Part of a small language model's weights: untied embeddings, 113M tokens.
Each number is 500 + 25 x the weight over its row's rms, rounded and kept within 0 to 999. Layers, rows and columns count from 0. Numbers have three digits each. The size before them is the row's rms in percent of the matrix's.

# down: layer 8 MLP down (transposed), 256x64, rms 0.275, rows 3-49, columns 0-63
# up: layer 8 MLP up, 256x64, rms 0.272, rows 4-49, columns 0-63
down3 093:486523462509484437548506539489530529510485513488514474439500536491509514475476471506490533475509484491485489451508484494514508516561523512499441545480497491489525483494525498483517499502501517
up4 105:514509500507506514477463554470483517488507494513487492504551541527472486469520486509506449569503483479478498488541527482498526525503543499483513495475461529538487485503545529526499530477498495
down4 109:486558511513473518499470496419481523498481512516502507531482532538484529477485496504444473530506530456482519493471524511513510523520490496516468513512513479523515490486524479480467490468487548
up5 106:477457494486492456478498519508451477478516500530489526517537457494533533510494468538462489525456527507504518492497497511470509479481455498491525496475516523521465464500537493535502495553528518
down5 100:476495501490489489495502493513515488533516491509453482480484503559472507536499513495516499453532452462481557523543467519512508516518500537478510510482465518531462495530493481431495498495501498
up6 092:536539503513548492485491489486511489539536458490477501512503506546509527505483551466483495495452479480517485474501490487513459451522490535462470492486503490491486542493504482484561521511524513
down6 100:554506492493560511486487509519517493482485543507502467490521526513530562450521509518469510528485513531488509507484494475447508508507503465476503516521493479489492471463551515518508496538531481
up7 107:535541477534490499550492534555479479515489491498513527469514517494499525492543485457466528497498536484522515477495459463493490464518501530495495504480500486536485551496467506517517526457517516
down7 104:422521520528527519448474488466489493510526545491512525517477528513497489497476480506516465518469500487500526516490493492508534477514500521481457514520511455496502521462519491518509553479517544
up8 109:439488503506552550438513476500515520505537563489500511466489483488540521495530476488522518535483494500535482482500502493475512486514475491453480452505516490540502475512493495517509509501506493
down8 106:497482474527477482478473465490521542471526482471510491488512497434478512492524520546441501559499503523498451499522504507460486484510479488501523479514526517498495529491492484490544453518484496
up9 104:508516445465491515494498491493539550561521543521493497528484494491505517491436480474504488471501506479485523524521516491538505489472485468465528463504560525517491487489531508517502527501494494
down9 095:538512500500473495513495487460466512510515517483550509428496480523436489507503515469476451507496483493474461513514523503444509509474526536516506521469528496506514483473528489517534520516498488
up10 106:484495477510441511442509482506470457500501505480515517504545501473482499502482514515511536517571481479496507534501504530515491517526490512468497476534550465523532516503536520543482505489475495
down10 098:506500484507517529521501463499503485529479514490470535466503517515527575489490541531525502478531458520535520504472495486517470543542502523468502521508501471499507486534496486502456453537496511
up11 110:501526494503497483544520483459519537497497505468505518499507490502505458521514530524508483519481464474542542553493498518553493468511542484476495507510473490475505568497480486504456498480518539
down11 083:439482467470443455508481521517494484476516468483463471506469526515502486499487477480485532525477519497498509474495485478485524521493506546505510518484497500501466518570512485497483505554464486
up12 109:523487496486512467452480476510515473432527514495503479496504518459503512460461493528495480496546470487483473515510520518508533490539494536479517547522493498501502520516486474494503508565457478
down12 108:531527472496494528488516477434509490518509514487469464510502493488530479552461513505478479490504465443521476525482491514481504484515548502476492505530504460516541531468471493539533502515513512
up13 101:487481496504527510542474504522488492537506481521487485520507502502461493457466502458501480564540480505546519478508536495499546506477510444471502494462467544550475500492505509500493485492495509
down13 107:582524506528498503545490499500495541503494502487521496523505479488495538467520565461487535512485482546491476515501455484482508486481492502494458471486481524500533488492516477499480534472472499
up14 103:483500500486442497494491514518474481489518498530552542539464518462549533518545527489470493515520467522475515509499488501510494494526517503485502497481480491483463469452494436496514506505514537
down14 098:511500468468498517461497490462474511449478564527494454493477499528514461509500488458536494489501467473505487500453469516483528485509496491492505465538479509486492544506483467505540529502473498
up15 108:533428511516503558488508526503468517489513527473520486499502500487544477494507508502502481522502506497477546472519473517485472504486535502523498483466504460563531519461507530500493516548494523
down15 112:504471516509485544502533480538464530488514489537468499547470447505475473520481529535529515505522475524476512480448486521501503494519513473494507500503546513476508473567501506495517490477515524
up16 097:494495530549515543525494464478490465495487484513511571507471468491536512494475493448493473485526528489471486488521478490473516559484514485528499504515468497494511469459496504502519514522496548
down16 102:486479509484522500469484526479464469446516541513521494460496504529477536474505450480509481531465488520536450490510497453466535497508522509518453514470491506502500520508502508507542497473533500
up17 105:509500515508526445501489497536519482523497504527497517471475523480468535503462478508503465514528463482471501531480563534499470509481492483511498551529473500524452482477504490472489516498485555
down17 120:535467515470518498468471507514510490500482461425456489495459465466481529510482516486502458489540513540525499492500510499501510483517531503485521482486508499484453467463500529492534505528462510
up18 089:510493525491511496510483492489505515507497485458513522479515506492486544534521524459482529498502518478439514505518521510492502533486492463536402463525502494491486478473478488546521532507489496
down18 080:472493502491524506520513501495450546561510515449517501484527467514484520503496491521509543531530503464484486532435497513468500517502477487513533527518476489485514510493531479497551499509514455
up19 101:478477465494520505523472473514504516491500516485486529488515502456528478506473525504480504529536532506468480449532434503500547470506502473495462540474503487502440520498533524489519492518527503
down19 101:512529497504479501494526492541486493468501493506534482469512477590489486533512453472497516513498490491498517527510551507516516474498476476497523483540467485478530521464459470512481538523484506
up20 091:520489503479489527445472535508549505516527528479463543510535492521496522499484511462551493525447502468521495492498491483526507506501529513533457488497488497503467506539503490482444503480481532
down20 089:493507527530534530541475497488484509552495529500465511487450510502544463496456504504514517511471451488491514518445513533475496488465485493487527452512487457512477498484483519495529477482514522
up21 104:482530504460504526466485529456508499545478543510504500478520495501473536529493518484484486491435535476543490473508554546515516518467458481498463477494507470509493525508495511508486496474489489
down21 106:486485535496494561498481506455481502508517514512509523465551508532458538520518520489498483512555522496501500485498511519514521497428508501523519472529490472502497515554468517498463480492470494
up22 089:480488529531503524460497478518519518452521488492563514478509455472480496505473473519512488500510489517458480451513465475481441526480531492519473486515473508526494511518486547486512536512484496
down22 086:500519493478508478498505498482530472534494490506545498495507512587510497529509527470484557521499474538476507516499486496511482500465476498504524560501502493509507511521528489490519531542448461
up23 105:477537540511509486507458533490513494523521497533447519529559509507468479530531478469534530528506522524503504476520532511454496511471493509476524464489484480501475481499472505519535512513465471
down23 095:461486514496488475473488488458514485490490549482494485480492480499533504478528501509531480497499521468474460460508469531461518461509526534553491517491492479548499491504489500530486566498469472
up24 090:492520501461505478507473520512481482493508472525466492509539458491476516504459524494553504517563519491497523441472525487491490471471488486485503504477507525529516523443464507504499544488507469
down24 103:445464495495504501479512471516537490488483489508490509459490513486555482449500473492540533542501485508501534491518507527482511460504519459515476502512475559512530496495490517496486445542506504
up25 109:531496468506514514470481509522505475472527494465502468515476570486515477501510454492527487530512472477500565525510503510512511478537508446521503550489516477503523490470489508526484481483470470
down25 104:488488500492519548517519520516480524516494489506450504533512466522485499516441492514502510490526509475435485477520450472509467550489488481495464516531548510492474510478500512530539493468507493
up26 118:479497499494484485476511513495482484501509552507503519495510528502519495472488505463503466457540488492566458495541489506488518499478522503572531477478484486497535469500550494516515511529521452
down26 114:490499468476497465462525498501443521461495469506484476502500565507550496505503501481459500465495485504492489525479474478466554505523518510540495482501488468502490459525501501520495488511521441
up27 104:537535481494481544478473470495506494489474511455485510513478451511518497489492523488506454533521499490450485536516532468529541484471559508481506467491477525508513501475533527492472502480526483
down27 104:497491504480500465475482473496500519520503470462484492487566449520506553494463462512519554512519484502467478461475498521491495516519508502530521485475511475525540447511494503491516535497482529
up28 095:485521515496491499498479523496516445509468530474549504523488469557472519460520533418473489530525467476512505529553512483494512505503513523517483479473520475506500480497498493513506511503468507
down28 107:533477507461495479510455506457468535494473557474531516498456472502472503488482507497524498520488482460513503530465491532501536508489519491537493501473542456490535500485483516479496543482513466
up29 104:531449501499494471515496460511520484459510482528506543508540504467514524535452512472495509527479494525473498465510525520505501459479501509535514482508529493514507503496504529516545524496426528
down29 095:516502525503499547533481482523518512561487510486513507481528473470529548492482505505548532550483487505511522507464534492506476507519495538496470468492533496475502523486467480474468465478502454
up30 023:509501505490509526512527486511502450452499520492502510470509501495516514487478492534504450499492534513528520442588486507491515500490468548484525527490481514503541511488511480520514530523453499
down30 023:503503476519487495531495454416511498502509468491497534499548496493497491525458526487522500520525482537506522482445494555496516501484507481517485484512521469536512536493506544500509480463484485
up31 092:496463491474487510534473509461494465510504513500486520467506541475489496522521473493463527516527466569497519522504500458515500533499506544484497497475505478486461463504495480512536550469490543
down31 088:514462508516473542493482475495557530488505467483514509525483494512495507498511550541501542521472501497469481523450490464467436497457485494494500480500496488465513538523457496497481497522513496
up32 112:491490495475498518476509513469511486563506477485478516516524459464507532544554504486469528526505493471501503534509492489547520522513479505511517491511469432494476484477533478527512521507495454
down32 117:498536533528471508488483524484519508481491465491541565518489535483470521520456526479546488483486495536524489503511522496485520500490528518519475505491508556462486526513501516490484449457521516
up33 099:518493486477497512505521492489483518513501480522506518455563490505534530514555517511523497460506514467506483509528496503490541505467453501491486472524444487522535471453486480548489495519487533
down33 115:511535466517468530523519529471498560506504465507524493472509499514539519460523543503480500512496491493486474488505513480485492480526526533522481503461494521465499554484450464486536513459500477
up34 104:500519496535475516508508486499511517500519472487449491505520467458526479544539487481516517502468506498524479479533481550481536503496444544527517522513463522500495485479519479479502534525553521
down34 102:527514524533460494490495510494490502513454527485473474517502492542476484500452503541527542472459503535503522494471457561471520479502527515532496498467539512468486503523505512473499495504518466
up35 101:516509478455517543513508517520480495522499496456530465498485487478550523528483460477533508489499541523523534475486531491496460524486487449475500505491524475458522442476481503504486508511516527
down35 093:502468470482488513488494492484497506509474536527500471514496472496508553498508502513533556470532485560469505491488471506472516492499503505530488524503554468463540538526526489479554498502515472
up36 105:509492493507488517490513502552529505503494549463513484505461476477468484496508484482526437470489446530475527537487503519541540453501535490488474521509492554478509496511466510493500502511524489
down36 099:497451538503460487451513529521518488493480528533478481450506542492495500526512522477518491504533513532487484494549459526482464508471485497509507472467518490546499496538488467531528521475506495
up37 104:505498505523554502516490525490515505540509477511480474471470458460506424516478505488480507517483483458464491480528514493481529462525519528520471515558487489468511487460523494513491495505484523
down37 114:505457520513558496501538463513492488502499502523535479491460437508497489469509460528516538503466494483464503519502510485502489539507471462520498466500465474494544494498521527509458499531504530
up38 094:480504498530508517498538529511521460489522520504474509546503450472497477513498436484515491496493513483484495541501541515462509500543542496546497490486459517503487471497552473458490523505500476
down38 104:473504490513501500498472519474512488469473562531478501481495523530532518482508494528538466506517457495517441479489504467497500486437522485465486526513463505458476501470463493499509521479500462
up39 105:532472503477557472457495506504548486487560486502475514500511495479524471488458481507480504473494547515500514469511500458481513524471487462496491559501520532504531521487476526521479508503480474
down39 101:483479527525455470464510517477512526474488505489490481504476487469459465464544470473499505521495528521489473503451465480530475499466500533493530471499531492475499448525498498512496448503511531
up40 092:501487509533531516498448501486481515501541521500472434508535516471548518513528537459500468557512490483477489522487515473486470502480489503472470530501485511531486532493515523495472492529525527
down40 092:484483499535562491495484490489456492475478500540507455512543502488472497505487458491523532531499487486538521516509447484505458485483522495504492522496482555531484505534519496502528450479520503
up41 109:499452541506517508483477491552525457519495550478503535502502486520481512517497513483453471528487520486533493505523526481448501532518469469498489477524489508525516490522524509504570502465509487
down41 109:506512475538498510441489455510495521492466486505491499526508478512520452472489481542495538523509514490482504473552464501468513500492454494507482474525510528552547511488485469478473502538506517
up42 093:485454450457484499521524465469536463474513514520489464512493496486493510430506539537518498530478484497535472477529508509527488520505483518526546508476512527496537474499472491509518510504475512
down42 086:479537533465513504539483492506476503527484514495514527519472517489530511498489472446461476499465507476487512538494481495499528521517530454483460498539479452529485469448493474496515520512519535
up43 100:507522526501466507511487487463495490499507490485481490502465504506515472506479513484537496493583556484490500503523515458522534505513534505466498527511538524532478502494507495466529518559454526
down43 094:471524533496451531480460484527492484499497488525523531518511464448491491511500496557456500503521483462521500488537510478488492490489509489507478444476534536483489529458535499518481471524495499
up44 121:494523516458466487554495484541445506528517496451510541487488467506503506517508503496532487478507448467499526471520546473506503497531480497458514489519484547480532476510529515486480520511515506
down44 114:488480526508523515493516507492507501541465487463495482491475517475513484503521487448567466486457453491522460529505496512496499484540487539470508488495466525519534502488476515497503462486558511
up45 105:506510479483461474469475498504482492502521511492446492479485500480504503467461515479499507506472550530488504511533525504481567518505540508497550518518512478501466453495518511439546502504514514
down45 099:434455540509547512491480495534504505469486444489502492500493507527489497480520533474487543497472481482527481518507484513497486435483488518496471498527521524529508476540479534523510525478493516
up46 102:511539543483488500526445530441477500532514481480484505513535508512440496503554491502479495496497456516507500462500507509502501503503521534491497471440472456528509499498516527499480497535500519
down46 100:558532529522502517517470471489484494540454502570484498529539498550518465516479521499494479517493506491470499479506518510464493512459502452486508467490502480538503527492531484514505492490498466
up47 110:537520532538463525497487501476532450506519561456481493512483491476491475473474538482529480473497495479525525492492462469493505495499509499534482525451504517525520547505476527489510517525500470
down47 111:505500523465494568510481507472464479497497538499509504510486489464531484521514500520565492475461519496517495540451515491518473506496498507515507506538506474464501477468522505478492444474491452
up48 093:502509465473460511541502479560505502488490507463509490501499486523503494511516491501466515516508501496494482476515535493526477470546521495451459495432483504484487509528517521561481457540505498
down48 094:529473541493506505462515506478476519488483474497495487511531487494463509494536524543492512510514536532493549532514445489509469489514494506573518508503557481521529471485494488522540519486484499
up49 092:518446526457472479487535480458531517495504532474543542504510502500477521493540543467502460536526480498491516499507511506550501546511504535494473511499496505497514460485504458520492521497525483
down49 093:535499501504473471486553447506529507463544504525549501469500455553513531500473488537540518504484469499487522474474538494509502491480521484495508517482513525482537473473490526501498489493476469